python train.py --n_layer=9 --d_model=160 --n_head=2 --n_kv_head=1 --head_dim=64 --d_mlp=640 --vocab_size=1717 --activation="gelu" --norm="layernorm" --norm_place="pre" --norm_eps=1e-05 --positions="rope" --rope_base=10000.0 --rope_fraction=0.25 --qk_norm=false --attn_scale=0.125 --bias="none" --tie_embeddings=true --parallel_block=true --init="orth" --init_std_qkv=0.0309 --init_std_o=0.0 --init_std_up=0.0309 --init_std_down=0.0 --optimizer="soap_variant" --lr=0.00429 --beta1=0.95 --beta2=0.95 --weight_decay=0.12 --lr_head=0.00696 --grad_clip=0.5 --warmup_steps=200 --schedule="wsd" --decay_fraction=0.704 --decay_shape="sqrt" --final_lr_fraction=0.0 --batch_tokens=32768 --seq_len=512 --doc_mask=true --z_loss=0.0001 --train_tokens=134000000 --steps=4090 --dataset="wikipedia_en"
Each number is 50 + 10 x the weight over its row's rms, rounded and kept within 0 to 99. Layers, rows and columns count from 0. The size before them is the row's rms in percent of the matrix's.

# layer 6 MLP down (transposed), 640x160, rms 0.147, rows 247-268, columns 0-159
108:49 62 43 52 40 49 55 39 50 44 55 58 49 64 28 58 49 48 36 73 34 42 26 58 47 43 49 52 47 62 39 51 45 39 53 30 41 52 39 59 44 55 56 43 50 48 67 50 52 57 36 42 40 64 45 57 56 46 42 70 48 59 38 37 67 63 72 54 28 45 48 54 46 35 39 44 53 56 51 64 58 49 56 57 61 59 52 49 56 35 50 42 56 30 55 48 49 61 47 32 44 57 55 40 62 42 45 57 36 52 53 61 41 52 46 53 64 45 50 43 63 45 66 59 53 49 55 40 52 43 57 47 74 51 23 43 48 51 32 57 60 56 59 57 48 52 65 36 61 39 49 68 49 46 64 28 60 55 44 63
093:66 39 59 45 51 53 55 52 47 69 65 37 51 20 64 51 51 51 56 52 52 62 56 56 64 84 43 45 62 74 62 65 58 60 59 40 50 49 52 50 54 48 39 44 59 31 38 55 49 50 49 56 44 42 40 49 63 49 41 39 47 60 53 59 50 40 74 50 39 61 53 51 43 55 44 52 38 52 65 50 63 35 74 42 33 62 42 53 50 49 47 55 58 63 54 49 49 52 50 43 48 52 43 48 60 48 55 71 52 47 55 52 37 61 54 64 38 53 55 70 42 40 42 42 63 42 49 52 50 62 49 49 62 46 73 47 59 43 59 52 54 52 50 43 58 53 53 44 47 56 46 37 52 55 80 30 48 40 48 72
084:64 51 51 58 51 38 46 47 61 55 35 49 39 63 58 45 47 50 59 37 35 47 32 42 57 55 42 34 37 35 55 37 49 66 44 69 61 27 37 39 38 36 57 59 47 47 52 41 57 47 52 35 52 37 40 33 39 50 51 60 51 44 55 50 45 51 28 52 57 43 47 55 30 59 57 42 54 45 61 57 53 52 50 50 47 45 30 20 45 55 39 59 66 48 49 32 33 49 58 37 48 55 40 42 36 56 42 52 49 56 42 61 54 52 46 48 37 67 57 43 52 40 67 38 50 40 54 58 46 42 46 62 50 52 55 61 27 47 41 53 40 64 61 49 36 43 40 50 61 52 35 37 51 51 73 50 46 63 65 62
103:50 42 42 36 55 55 53 65 46 52 47 56 42 71 58 60 45 62 38 67 49 52 49 28 56 39 63 57 61 60 69 60 38 65 57 51 48 43 59 52 42 40 49 27 35 45 37 67 54 49 51 49 49 67 53 62 55 33 51 42 56 57 45 56 45 43 66 45 38 46 47 49 60 59 53 50 49 51 50 60 61 58 60 52 46 51 65 59 73 51 29 55 45 41 45 49 58 74 47 43 44 58 56 29 60 60 52 57 59 21 54 47 64 67 48 38 46 34 60 64 42 28 54 44 53 44 65 34 38 48 57 39 58 37 49 49 58 46 64 49 49 49 40 51 58 31 57 39 53 41 46 55 50 57 48 36 58 41 53 40
101:50 42 53 34 50 61 55 42 50 69 16 56 64 56 38 37 42 56 38 45 48 56 47 51 44 46 46 41 32 63 45 55 64 59 49 54 51 43 63 55 53 56 79 43 50 52 45 39 32 55 46 50 50 39 33 43 43 52 51 39 64 55 54 40 54 59 54 58 54 61 51 45 48 62 67 66 51 56 40 51 50 56 52 59 55 47 55 71 51 52 41 54 60 60 39 54 39 58 73 34 60 46 41 45 53 50 36 50 46 55 38 38 47 40 47 52 60 44 70 54 54 62 55 48 48 48 57 57 34 44 56 37 69 36 57 42 40 36 51 63 56 54 61 44 38 52 26 75 57 50 62 35 49 43 65 36 51 62 55 34
101:53 42 61 39 54 44 55 43 52 57 35 42 54 59 37 51 56 49 55 29 58 50 45 41 45 54 53 51 48 40 57 65 45 43 45 35 29 55 58 49 64 44 50 55 46 32 47 62 58 60 34 60 40 25 65 23 57 57 53 51 61 46 70 32 59 45 36 53 46 48 55 59 38 55 49 60 50 45 57 74 55 45 41 46 39 59 60 50 66 61 59 59 50 59 34 43 58 39 56 48 61 41 67 60 58 50 56 63 43 54 50 43 59 55 59 56 36 53 60 41 52 49 49 58 53 29 28 25 56 52 61 64 57 50 46 69 42 52 39 55 67 42 55 61 70 50 54 36 47 64 45 41 57 43 59 54 60 55 39 57
100:47 60 46 56 56 49 59 48 58 53 44 44 52 51 43 38 57 58 59 51 50 46 42 55 61 69 55 63 55 48 70 52 39 66 30 52 45 54 41 43 50 44 43 62 39 56 36 60 39 51 26 47 57 54 44 57 38 48 68 44 36 67 46 30 40 44 54 55 29 59 48 48 54 55 49 42 42 57 55 45 38 55 67 43 48 29 41 51 44 50 58 37 60 46 56 48 32 55 57 49 67 47 58 70 18 39 38 44 39 48 52 26 57 52 50 47 49 47 45 43 49 58 37 73 62 66 48 42 43 42 56 56 50 52 46 43 55 35 44 70 56 63 32 55 57 44 47 35 66 35 56 50 36 49 47 31 46 43 54 54
097:42 56 50 64 67 54 59 64 43 53 39 40 78 42 57 54 43 38 42 40 61 45 48 62 38 52 45 56 56 48 58 66 67 46 64 54 65 55 50 57 44 62 50 49 57 53 45 63 57 63 34 40 49 39 63 46 57 45 59 49 54 50 56 48 56 39 58 48 76 41 49 64 66 49 40 46 57 54 39 49 62 39 50 46 41 35 55 50 60 62 44 45 53 24 55 38 56 50 56 53 75 62 62 54 65 62 60 52 40 52 46 61 49 56 70 65 58 60 56 43 57 60 57 59 49 49 38 58 49 50 51 57 41 70 45 41 49 30 50 53 50 53 38 35 26 49 55 48 47 48 69 65 50 50 44 58 32 62 73 43
086:50 63 40 39 32 48 62 76 50 38 43 64 63 66 46 52 55 46 30 47 42 55 55 45 44 40 49 66 43 59 60 44 46 45 56 50 31 52 57 52 36 35 27 69 53 60 49 65 56 53 61 47 46 42 62 60 55 56 51 43 59 68 54 51 44 55 43 59 17 38 56 49 39 52 67 46 52 52 56 53 31 59 59 62 51 47 42 44 50 52 70 44 43 55 37 69 60 51 62 43 55 59 53 61 43 55 42 56 37 45 59 48 61 56 52 56 48 37 45 43 49 56 63 54 59 58 60 52 33 42 54 35 63 50 60 24 50 63 54 48 36 61 60 57 52 65 67 36 63 47 67 52 50 49 50 57 55 43 38 47
104:62 33 49 49 49 71 44 52 56 35 54 58 47 54 51 57 56 61 50 61 48 30 32 40 56 55 48 40 58 45 45 46 47 69 42 58 33 64 31 54 53 51 31 50 53 38 58 39 59 48 46 50 54 51 49 43 51 46 39 72 54 45 56 53 32 56 40 58 83 52 53 48 46 59 64 38 54 40 57 46 54 50 34 58 51 40 46 43 45 68 64 51 48 49 71 51 44 54 58 52 73 54 55 43 50 52 39 45 40 47 59 68 65 42 57 71 64 48 84 60 66 43 64 38 65 50 42 43 53 55 53 49 61 44 52 42 39 57 63 58 56 45 49 51 57 46 30 49 56 66 57 48 60 45 40 48 52 65 48 57
099:50 43 68 42 38 46 45 51 46 46 45 34 52 39 52 51 53 53 60 46 60 63 52 56 53 57 54 48 56 50 65 48 61 38 58 40 47 35 50 71 45 51 41 41 51 60 59 54 42 57 51 59 48 42 47 38 34 51 51 52 50 43 62 29 56 54 41 49 47 35 40 31 54 36 47 65 32 44 52 51 56 60 43 34 46 37 65 55 44 44 42 71 42 79 37 56 41 60 43 48 54 54 54 46 49 46 34 60 39 51 45 43 30 43 45 39 33 34 39 52 71 38 49 50 50 46 53 31 50 27 60 46 55 43 46 44 68 64 45 30 75 42 60 49 33 47 59 36 34 49 40 54 46 70 46 54 58 52 51 54
087:42 54 35 37 33 42 53 53 45 49 53 51 45 53 67 53 38 49 50 51 49 38 33 56 57 60 58 48 45 49 43 43 55 34 49 45 46 53 63 46 50 59 57 38 45 80 50 38 45 63 35 41 39 52 49 57 46 54 50 53 56 35 46 49 32 76 50 34 68 41 60 44 47 49 55 77 44 59 47 42 56 42 51 39 57 48 50 45 44 27 48 51 71 66 44 58 50 20 41 56 35 51 38 66 53 38 56 46 38 51 41 47 57 52 56 53 48 39 33 54 50 50 60 51 50 30 49 56 67 54 48 55 37 48 65 49 57 48 39 52 68 48 50 21 56 58 66 38 41 48 65 49 46 53 70 46 47 44 45 53
102:56 51 65 49 62 45 45 51 47 59 60 59 38 34 49 58 41 62 43 28 56 48 63 48 43 63 83 65 47 44 50 49 44 48 25 66 57 60 47 40 33 42 49 50 37 48 49 60 43 52 48 58 41 52 53 48 69 47 56 66 47 53 47 47 27 52 56 55 61 56 53 34 47 60 55 48 52 62 50 46 58 38 59 40 45 22 51 44 66 53 60 60 36 62 51 39 46 42 44 48 58 44 59 41 56 59 66 57 66 45 25 52 40 47 38 46 44 60 45 49 45 62 62 55 53 44 46 38 39 56 36 42 47 43 64 38 45 50 55 48 60 50 47 50 46 26 49 39 55 52 39 41 51 76 36 56 71 49 53 59
095:64 31 38 43 58 45 33 54 78 44 58 42 49 55 57 53 42 30 56 61 50 27 52 45 46 45 57 49 55 46 39 67 44 44 58 45 41 66 59 66 43 62 40 28 67 55 39 44 53 47 50 43 37 46 63 50 49 58 46 38 54 70 45 69 36 43 59 42 63 47 55 37 33 60 37 35 56 57 63 37 52 45 34 49 52 53 55 46 67 52 64 49 53 42 54 44 66 38 57 27 59 46 57 45 40 41 55 43 49 50 53 52 63 45 60 28 52 38 52 47 59 62 47 41 52 36 61 68 60 59 50 60 41 42 39 47 59 36 58 46 47 61 49 43 59 44 61 41 54 35 44 44 33 49 39 60 43 44 54 54
086:50 63 54 69 62 44 44 47 52 49 43 51 40 47 58 46 57 46 54 60 75 47 52 55 35 39 45 61 53 44 44 41 57 58 33 53 63 54 58 34 55 42 60 60 45 58 53 35 35 64 38 58 63 48 56 31 60 54 67 42 48 41 41 50 44 36 44 42 46 43 60 57 51 54 48 56 50 66 51 47 57 60 25 42 58 52 49 58 42 67 52 56 48 80 52 71 50 45 51 53 46 29 52 41 49 71 48 32 45 56 41 48 60 42 34 46 54 54 53 52 49 55 36 75 45 52 44 41 52 42 57 60 40 43 65 62 48 42 54 40 44 43 59 50 48 45 52 57 53 50 80 45 66 38 45 44 39 79 48 50
110:47 39 41 54 64 54 41 57 43 56 42 58 53 64 46 47 55 59 38 54 47 35 49 51 38 45 48 33 33 37 53 38 65 54 66 49 44 61 50 54 60 46 66 46 49 59 67 58 50 70 43 45 57 47 67 54 43 27 60 45 58 58 74 63 43 45 42 46 64 36 59 41 49 43 53 54 28 55 62 34 41 58 38 52 51 53 43 54 42 40 34 55 58 52 35 43 49 48 50 57 55 54 36 58 42 42 38 51 42 50 43 63 59 33 75 43 44 53 27 55 53 54 63 80 47 37 67 62 43 64 49 54 52 64 46 41 54 42 47 36 47 57 37 70 57 45 47 49 48 47 44 53 58 47 59 61 40 49 64 36
106:54 51 38 50 55 56 43 32 52 25 52 69 62 43 49 63 54 52 43 65 63 70 44 46 64 65 58 50 33 47 55 48 37 38 38 51 39 52 39 46 55 38 54 41 42 29 55 45 53 51 52 65 53 38 61 54 59 51 66 68 42 20 53 30 31 49 44 63 54 63 37 38 59 43 56 57 47 58 51 51 71 51 64 56 55 60 48 67 41 36 60 50 38 40 57 38 55 29 59 45 51 56 49 49 56 36 37 55 46 48 52 46 60 56 65 62 36 48 60 43 54 50 67 53 43 56 53 43 64 44 54 54 69 63 60 54 37 57 43 49 52 46 57 53 47 45 40 36 57 60 41 40 28 52 55 38 47 51 59 48
108:52 44 56 49 47 46 57 35 38 56 53 60 46 72 62 60 55 52 45 57 56 46 45 51 49 51 66 38 39 51 45 43 58 63 36 53 33 55 42 43 50 36 63 52 56 45 47 51 62 54 39 54 35 53 46 49 43 52 38 56 59 53 32 52 40 58 83 50 52 60 52 52 59 36 59 57 54 48 49 40 31 52 57 48 56 54 51 49 75 60 50 48 52 42 62 74 35 66 51 37 47 48 52 56 55 42 43 38 76 58 56 47 38 50 27 41 52 46 31 54 46 59 50 43 36 48 44 46 64 44 41 42 50 42 57 53 36 39 72 46 67 35 56 54 43 49 61 49 62 49 39 66 66 29 48 63 65 45 31 63
091:59 48 46 41 54 47 38 72 54 51 63 43 67 55 64 42 47 64 45 56 34 43 27 64 55 67 48 35 41 43 50 55 45 40 53 47 30 61 51 51 48 46 52 52 51 44 36 54 47 43 33 31 59 56 46 49 50 57 65 55 39 50 47 36 46 78 66 53 46 49 59 55 75 63 44 53 41 59 26 54 44 58 32 63 43 51 43 54 52 51 40 47 62 56 45 53 65 38 48 58 53 22 33 55 51 52 64 48 65 60 59 39 45 41 44 54 50 48 49 64 53 58 63 50 42 63 45 71 51 56 45 47 56 53 40 36 67 58 43 64 59 53 59 38 47 32 52 45 35 60 53 66 43 57 41 47 46 52 58 42
101:49 49 57 52 31 51 49 49 53 51 65 44 44 52 54 63 62 48 47 66 38 43 37 43 60 54 49 47 71 51 41 58 68 38 47 42 37 38 49 51 49 57 45 62 48 44 57 55 44 49 44 43 48 59 59 35 46 44 56 36 54 53 46 42 60 56 36 51 57 60 58 45 55 38 67 68 58 45 61 38 44 59 45 67 49 47 60 49 60 47 60 55 57 38 51 77 46 25 38 47 50 46 58 46 23 53 43 50 34 36 34 40 54 77 47 40 20 53 35 57 45 55 56 70 42 43 53 57 27 63 51 31 47 52 46 39 66 43 38 46 51 37 60 60 43 57 53 55 66 44 51 49 42 41 55 52 65 50 51 48
097:40 52 47 58 59 57 40 67 58 57 50 48 53 44 38 52 42 48 58 45 58 39 57 40 25 44 48 46 63 39 50 59 49 38 58 52 50 41 35 62 41 46 41 78 41 45 54 45 67 58 45 61 53 47 39 52 51 39 75 45 37 57 40 45 57 47 35 57 56 58 50 20 42 59 50 45 53 32 56 57 47 35 35 47 60 54 48 45 43 37 30 42 32 61 50 58 47 37 53 59 62 59 59 53 56 24 45 40 62 57 44 45 37 41 54 59 45 39 43 58 70 51 52 50 60 44 51 56 47 41 40 40 50 52 42 68 42 56 52 46 49 73 51 77 40 35 40 53 55 44 46 55 50 36 38 53 52 56 70 49
086:64 50 47 60 61 39 29 61 45 48 49 46 50 66 32 30 52 60 55 63 49 39 52 56 63 57 41 54 57 60 74 40 42 55 48 59 50 53 42 52 40 40 59 38 62 56 32 45 46 44 42 45 66 50 40 46 41 47 40 59 53 55 49 57 40 35 51 37 40 20 49 37 48 43 55 51 50 38 46 36 52 42 45 13 52 50 35 62 48 71 46 42 57 25 45 43 42 49 57 32 33 32 52 51 54 64 50 59 48 42 48 50 44 45 69 41 47 58 54 52 50 45 52 44 43 50 57 42 38 51 50 36 47 49 49 56 36 56 47 41 32 52 30 42 48 64 42 52 40 41 52 41 61 54 44 49 49 35 57 64
# layer 6 MLP up, 640x160, rms 0.14, rows 248-269, columns 0-159
096:36 57 46 50 38 50 48 48 46 57 57 55 47 59 34 49 59 51 52 42 37 36 38 47 49 37 51 68 35 44 53 37 47 54 48 58 55 83 47 40 46 62 32 65 46 57 46 42 51 42 42 76 45 53 61 54 50 28 60 55 57 44 45 43 45 47 51 57 30 56 47 53 58 26 48 67 44 68 58 47 59 60 18 33 38 40 51 48 45 51 55 50 39 47 64 56 35 60 55 50 48 39 44 55 41 64 47 55 60 61 68 55 41 47 43 43 56 56 49 37 54 52 63 57 53 47 54 47 44 30 50 68 47 47 43 37 58 57 37 72 48 44 53 58 48 56 55 61 60 48 51 46 54 34 47 61 75 55 44 61
102:59 29 46 41 38 58 52 46 42 47 56 60 47 60 33 49 31 42 60 71 47 47 52 65 58 48 54 69 47 46 55 40 45 57 48 42 55 54 72 36 51 51 64 34 54 64 45 32 47 53 57 63 59 45 60 56 56 21 57 64 38 51 46 53 38 37 60 47 45 53 53 47 60 47 62 42 48 54 47 43 55 37 60 49 38 61 60 51 36 68 71 59 40 34 46 61 56 46 46 43 42 27 62 57 47 53 57 51 47 52 51 66 34 56 59 50 55 50 57 51 47 35 56 67 30 61 35 51 53 68 51 39 62 36 42 39 42 62 59 46 59 48 55 44 50 58 42 42 32 44 50 56 63 54 48 44 65 37 39 66
099:65 55 57 48 38 33 37 53 51 56 32 54 51 67 64 42 42 58 51 52 44 41 43 63 34 54 56 48 54 36 50 47 54 62 42 60 47 60 43 41 56 64 65 44 46 51 57 41 32 59 49 51 40 46 57 36 37 49 54 49 48 54 60 61 57 44 46 55 48 47 51 74 29 64 59 56 46 54 49 46 33 59 57 51 42 54 42 58 46 42 56 59 50 32 37 58 55 70 34 44 38 54 48 47 48 59 55 38 53 52 32 59 55 36 31 50 52 62 48 37 41 47 42 43 75 60 37 44 37 53 53 42 33 30 45 41 55 72 42 46 60 51 33 40 42 54 49 38 61 57 45 31 60 44 63 70 66 58 53 31
101:41 54 46 54 58 56 58 54 53 54 56 59 61 56 56 52 38 44 56 45 52 56 49 42 60 45 48 47 36 52 38 25 50 59 47 47 58 50 72 53 55 54 50 46 50 51 66 62 55 55 52 51 49 39 46 55 53 62 50 52 43 49 35 58 51 47 53 53 41 50 63 48 56 48 54 45 45 65 48 33 52 52 56 57 37 52 78 55 64 34 66 58 42 46 76 14 51 29 51 53 57 43 54 50 34 37 32 60 53 43 43 27 45 47 44 39 63 40 52 55 58 28 57 58 50 38 51 58 41 49 42 41 40 54 63 58 44 55 57 32 28 60 42 38 57 53 57 41 67 75 59 47 41 54 30 50 54 62 36 45
100:50 57 41 42 60 53 54 43 53 73 47 60 56 42 40 47 71 44 70 46 44 59 47 60 74 46 44 58 52 60 48 48 54 67 55 39 53 61 47 32 64 35 39 50 43 48 45 44 57 50 42 43 59 53 61 61 45 65 47 62 48 47 41 57 72 44 56 34 60 50 42 39 47 47 42 59 44 46 46 42 49 49 70 53 50 42 52 64 40 53 62 36 42 53 40 37 55 37 67 42 50 56 49 45 64 42 38 73 51 43 65 59 49 54 63 53 43 56 49 56 53 54 33 44 52 51 46 48 44 68 69 50 68 29 45 41 42 36 56 57 53 59 55 50 59 46 54 52 34 63 47 55 74 43 61 68 39 38 77 62
103:32 43 43 66 55 58 43 66 41 48 69 49 49 38 49 45 60 49 67 36 47 53 48 60 51 61 45 34 32 50 45 45 44 46 57 69 46 43 49 61 47 36 53 57 55 55 70 58 43 66 44 51 36 40 35 55 44 78 43 58 50 53 61 52 71 73 52 34 54 55 56 43 54 52 45 44 39 46 40 39 41 57 53 46 42 52 54 71 46 64 54 56 49 51 63 40 45 25 36 37 40 56 27 52 61 43 54 53 44 44 59 57 48 43 67 56 44 43 45 42 68 44 48 39 41 54 56 49 61 24 50 19 45 56 49 49 48 48 48 51 56 47 46 36 35 57 65 55 32 54 49 51 52 41 53 55 56 57 50 41
102:44 66 50 46 58 59 40 46 61 61 66 31 54 62 55 41 50 42 43 51 50 40 44 55 50 47 43 42 61 63 53 44 60 58 45 52 56 31 39 58 61 37 67 45 58 55 71 65 40 47 45 56 54 42 59 43 43 54 38 46 53 51 57 41 54 47 32 52 39 47 46 48 44 20 54 42 48 48 44 48 42 61 65 59 54 45 54 48 37 47 48 46 41 31 61 53 51 76 46 43 46 65 32 61 62 49 54 49 57 46 49 56 58 63 51 59 67 36 63 64 48 52 44 46 52 48 46 57 29 49 31 55 61 62 30 46 36 46 72 59 24 52 55 42 41 42 56 61 62 52 28 65 48 36 40 58 45 51 60 36
098:51 48 53 38 51 45 45 27 44 51 53 60 40 45 41 50 50 35 45 52 57 43 59 53 46 45 44 40 65 54 38 57 50 48 33 50 74 52 48 40 54 44 69 40 51 36 57 54 44 54 63 54 63 50 42 40 47 60 38 50 31 48 40 67 55 59 43 43 54 57 33 56 41 45 41 40 62 50 59 35 45 46 50 33 51 63 60 50 52 20 62 36 67 48 44 58 71 54 38 41 42 39 44 52 45 42 48 46 56 28 29 65 37 53 36 60 60 38 55 48 57 39 32 22 36 42 50 31 48 45 59 51 40 54 40 72 56 30 49 55 53 40 40 52 50 58 41 50 58 43 51 53 44 49 42 50 60 52 37 46
092:41 38 48 53 46 38 48 40 48 29 47 56 46 52 51 41 66 65 34 56 52 52 54 64 59 64 47 37 55 59 56 47 68 34 37 48 57 58 46 40 72 70 47 43 52 53 41 47 51 37 31 52 55 50 51 60 49 43 46 36 49 46 31 46 59 51 51 65 75 51 55 66 47 38 60 34 68 39 59 23 48 38 58 38 30 34 60 53 52 53 35 45 42 39 41 53 61 51 50 50 45 52 50 60 48 45 64 50 46 55 47 44 52 48 42 60 53 39 63 45 52 40 79 49 60 49 30 39 42 57 34 47 71 42 61 57 55 47 52 56 52 31 47 59 44 56 41 44 49 37 48 50 59 52 54 68 49 58 39 58
089:56 46 42 58 56 48 59 43 70 55 41 64 47 51 44 53 47 49 28 46 49 50 34 62 40 49 48 44 48 55 40 57 50 56 40 59 50 52 38 40 44 41 57 46 31 43 51 50 58 38 46 40 57 50 45 32 65 45 45 56 54 54 48 42 57 44 70 57 43 50 50 55 58 46 36 32 60 56 53 51 37 52 61 46 42 46 30 46 56 60 46 14 68 28 54 41 41 40 51 37 41 58 70 38 44 40 51 41 52 60 45 69 58 56 47 55 62 52 46 56 34 54 41 45 45 57 37 32 29 58 34 30 45 48 49 40 26 62 52 75 45 63 43 40 61 51 53 56 49 41 42 55 55 52 68 54 41 59 46 40
096:53 53 51 61 47 47 44 43 64 44 61 76 55 40 42 54 39 40 52 50 41 65 47 60 73 63 34 41 58 55 28 61 43 53 51 64 47 59 44 55 57 42 51 57 47 59 53 41 50 44 58 36 37 51 66 30 55 60 61 62 42 65 41 47 63 31 65 38 40 41 46 59 30 51 51 47 56 38 61 59 43 36 42 46 68 54 62 50 60 58 51 49 60 45 44 46 40 48 52 43 38 36 61 46 45 52 61 57 52 50 47 55 38 56 46 47 60 60 50 79 51 55 55 51 58 64 42 56 35 52 55 60 54 49 32 30 66 51 54 46 63 29 51 50 52 39 55 42 37 37 35 44 51 40 50 60 56 74 61 48
095:37 50 57 39 27 55 55 41 59 59 52 64 58 68 57 43 49 47 45 44 44 57 63 55 60 49 61 53 46 36 47 50 31 53 57 48 59 46 28 38 49 43 39 48 56 64 48 56 64 42 44 41 59 59 53 61 68 40 58 31 50 63 65 51 44 58 57 57 64 46 41 43 35 52 44 37 35 58 48 57 46 49 57 47 56 53 51 55 26 49 48 47 48 48 69 41 50 62 68 68 53 42 62 34 57 38 48 61 48 42 53 51 49 39 40 39 62 59 61 54 36 49 48 50 30 51 41 60 62 45 77 36 48 49 55 35 35 58 35 33 49 62 49 39 45 50 52 36 72 44 52 41 43 45 71 38 36 45 40 52
091:31 60 47 57 75 41 52 40 36 55 46 46 58 68 64 38 62 34 39 61 44 52 62 59 45 54 51 44 54 45 52 55 51 55 48 41 45 39 56 54 62 56 68 65 49 41 60 59 38 52 56 42 50 41 56 54 39 46 50 59 55 56 50 37 40 46 38 39 45 46 49 54 46 59 56 63 54 48 48 47 53 45 46 57 47 62 48 58 32 44 24 62 55 58 55 79 60 76 43 48 35 54 30 42 49 45 49 50 60 36 44 45 43 73 56 62 64 45 62 50 40 47 58 51 29 42 51 68 32 36 39 42 56 48 47 52 66 40 43 44 36 60 40 52 50 59 33 58 55 32 46 45 64 53 52 30 54 65 45 46
085:51 49 61 81 49 43 57 51 50 49 31 59 58 50 59 47 49 39 40 63 49 49 37 29 57 50 49 52 37 59 51 40 38 36 49 56 36 33 54 42 46 46 44 48 62 55 59 48 38 48 29 52 37 39 37 50 53 46 46 48 48 66 54 65 50 35 57 58 67 62 46 53 36 69 59 55 49 46 40 47 43 52 44 52 50 57 42 42 46 29 64 56 46 34 40 27 54 41 54 51 47 58 44 34 57 26 49 57 20 57 59 75 54 59 24 49 56 37 47 59 59 48 52 47 40 64 55 54 49 40 42 46 57 52 57 62 60 63 48 64 41 56 47 46 51 65 48 60 29 55 55 49 46 54 67 46 49 50 45 50
109:52 44 39 46 46 53 32 49 64 49 53 43 35 48 41 41 55 62 65 51 54 49 41 65 50 43 37 45 48 41 64 55 64 44 52 45 41 52 65 57 58 40 48 53 52 58 45 70 54 39 43 55 48 48 79 40 46 61 58 35 38 57 53 64 58 65 36 43 46 39 36 62 66 56 48 58 41 33 34 63 41 71 55 57 57 62 42 57 37 52 54 61 44 52 63 46 54 55 62 54 51 44 54 46 31 53 39 30 69 59 48 34 35 56 45 65 55 60 48 65 43 36 63 39 39 43 67 41 65 55 38 39 43 48 57 42 36 49 40 44 52 32 40 51 53 66 47 46 58 55 65 59 41 40 58 30 60 58 50 55
103:54 69 55 56 54 54 67 62 41 57 39 47 41 59 46 43 38 32 47 55 38 34 45 55 49 44 53 31 71 61 40 47 49 59 64 44 41 43 37 34 35 39 56 52 54 62 50 61 69 46 57 51 56 43 49 56 43 53 59 45 51 51 59 57 58 56 50 56 47 51 52 52 50 38 57 61 40 33 46 47 63 56 56 45 51 57 26 52 45 38 58 56 59 35 43 42 63 42 57 64 39 68 57 52 68 47 37 36 50 59 49 54 38 69 63 67 58 59 41 52 59 40 55 66 35 35 44 38 50 42 45 38 46 35 53 69 59 57 60 65 53 46 50 50 56 47 49 42 49 82 69 46 47 48 47 38 50 53 37 26
105:46 49 31 57 54 41 49 55 56 34 52 55 71 46 48 39 57 46 60 31 58 64 70 53 61 49 53 43 57 45 47 34 61 54 40 56 63 40 68 48 36 58 60 60 61 47 41 43 52 40 72 58 34 50 39 66 52 42 59 32 43 53 56 81 54 50 46 53 44 74 63 36 47 46 38 49 63 69 42 49 48 62 33 45 37 51 48 62 40 49 59 60 47 40 49 46 63 50 55 66 45 52 54 60 54 45 47 47 36 48 47 40 57 46 53 56 68 63 37 40 51 41 52 59 44 36 52 42 63 52 44 50 45 39 56 60 54 49 69 54 41 54 60 35 54 51 60 41 33 65 43 65 53 58 40 47 43 41 49 27
094:43 42 80 29 60 47 30 51 57 45 48 64 56 44 57 53 54 49 45 35 53 50 44 57 40 38 40 42 52 64 51 46 59 70 42 56 47 47 63 52 68 56 48 38 34 56 50 57 56 47 49 52 54 47 36 65 50 53 41 53 58 34 41 66 46 29 58 54 41 40 50 41 41 53 46 48 49 39 40 76 47 47 52 64 40 32 37 51 33 36 30 58 50 55 49 50 51 54 48 57 36 59 41 48 52 39 37 47 38 41 48 56 34 49 38 54 53 54 51 47 64 52 48 58 45 25 61 64 58 50 55 53 68 43 39 71 46 36 56 73 63 51 53 54 73 63 43 44 63 49 53 49 41 57 39 54 62 52 48 41
101:53 68 40 49 56 51 48 70 37 47 42 49 42 56 37 53 28 60 28 43 49 54 52 68 41 49 53 55 52 41 54 52 36 52 23 52 62 44 52 24 34 43 47 31 54 36 58 62 55 46 52 62 63 56 35 44 41 65 42 55 63 43 67 36 29 60 83 35 56 42 62 50 52 55 42 53 51 55 47 48 53 41 67 62 58 44 39 46 42 38 54 37 52 63 56 43 49 50 46 45 38 59 43 42 61 44 56 73 45 69 49 50 49 44 54 52 64 57 64 46 49 40 39 40 44 52 37 45 70 57 52 57 32 43 57 51 56 51 47 36 46 46 43 59 47 49 52 55 41 63 46 48 57 45 49 40 53 65 47 57
098:56 60 40 59 70 57 53 48 59 47 26 64 38 57 38 44 54 42 41 50 39 41 61 60 55 48 53 51 49 55 53 59 56 33 33 58 52 46 63 64 60 25 50 18 52 68 60 60 39 51 58 68 50 60 51 34 50 47 56 66 58 31 41 76 59 50 68 30 51 63 48 56 49 50 52 58 41 57 55 54 47 46 71 50 40 49 50 51 45 67 67 49 45 60 36 53 59 52 65 49 48 50 60 51 56 48 56 47 52 42 62 66 47 46 43 51 59 63 39 66 55 39 47 61 39 76 58 52 64 48 42 56 52 49 53 48 63 32 52 52 50 42 36 49 62 61 50 35 47 52 54 53 46 54 57 48 48 51 65 51
098:58 48 48 45 53 45 59 54 67 71 52 45 48 46 51 62 45 45 49 43 49 58 34 56 52 48 61 43 29 60 43 58 59 69 43 48 44 59 51 35 58 48 48 63 42 67 42 49 34 58 60 41 37 56 48 59 44 53 55 57 35 45 62 49 41 62 69 50 41 45 40 68 61 63 37 25 55 51 46 62 39 50 55 39 39 47 42 37 62 31 51 60 43 38 54 47 39 70 39 65 43 54 47 50 43 45 33 54 50 56 38 44 42 56 39 75 41 76 52 55 47 40 58 57 52 37 55 64 46 55 53 62 56 44 37 39 66 42 55 54 46 54 53 62 57 35 45 26 64 48 63 55 34 40 37 50 33 46 50 50
096:43 51 64 44 52 65 69 42 57 49 66 33 45 40 61 34 53 59 49 43 49 40 50 32 68 37 42 55 47 54 65 42 54 44 46 52 51 49 41 59 62 48 38 50 48 47 46 50 63 41 69 59 50 40 61 50 33 54 43 55 52 58 54 42 49 61 55 36 63 43 56 57 55 43 63 60 42 41 31 46 38 35 52 45 72 35 64 44 52 46 53 31 59 40 67 68 65 39 50 53 41 54 56 58 51 60 50 45 61 50 50 56 47 38 30 48 59 46 30 64 66 36 40 31 37 53 55 39 55 58 52 47 50 45 45 21 42 51 37 59 63 44 73 63 57 46 44 49 39 46 58 59 51 58 43 58 35 61 45 48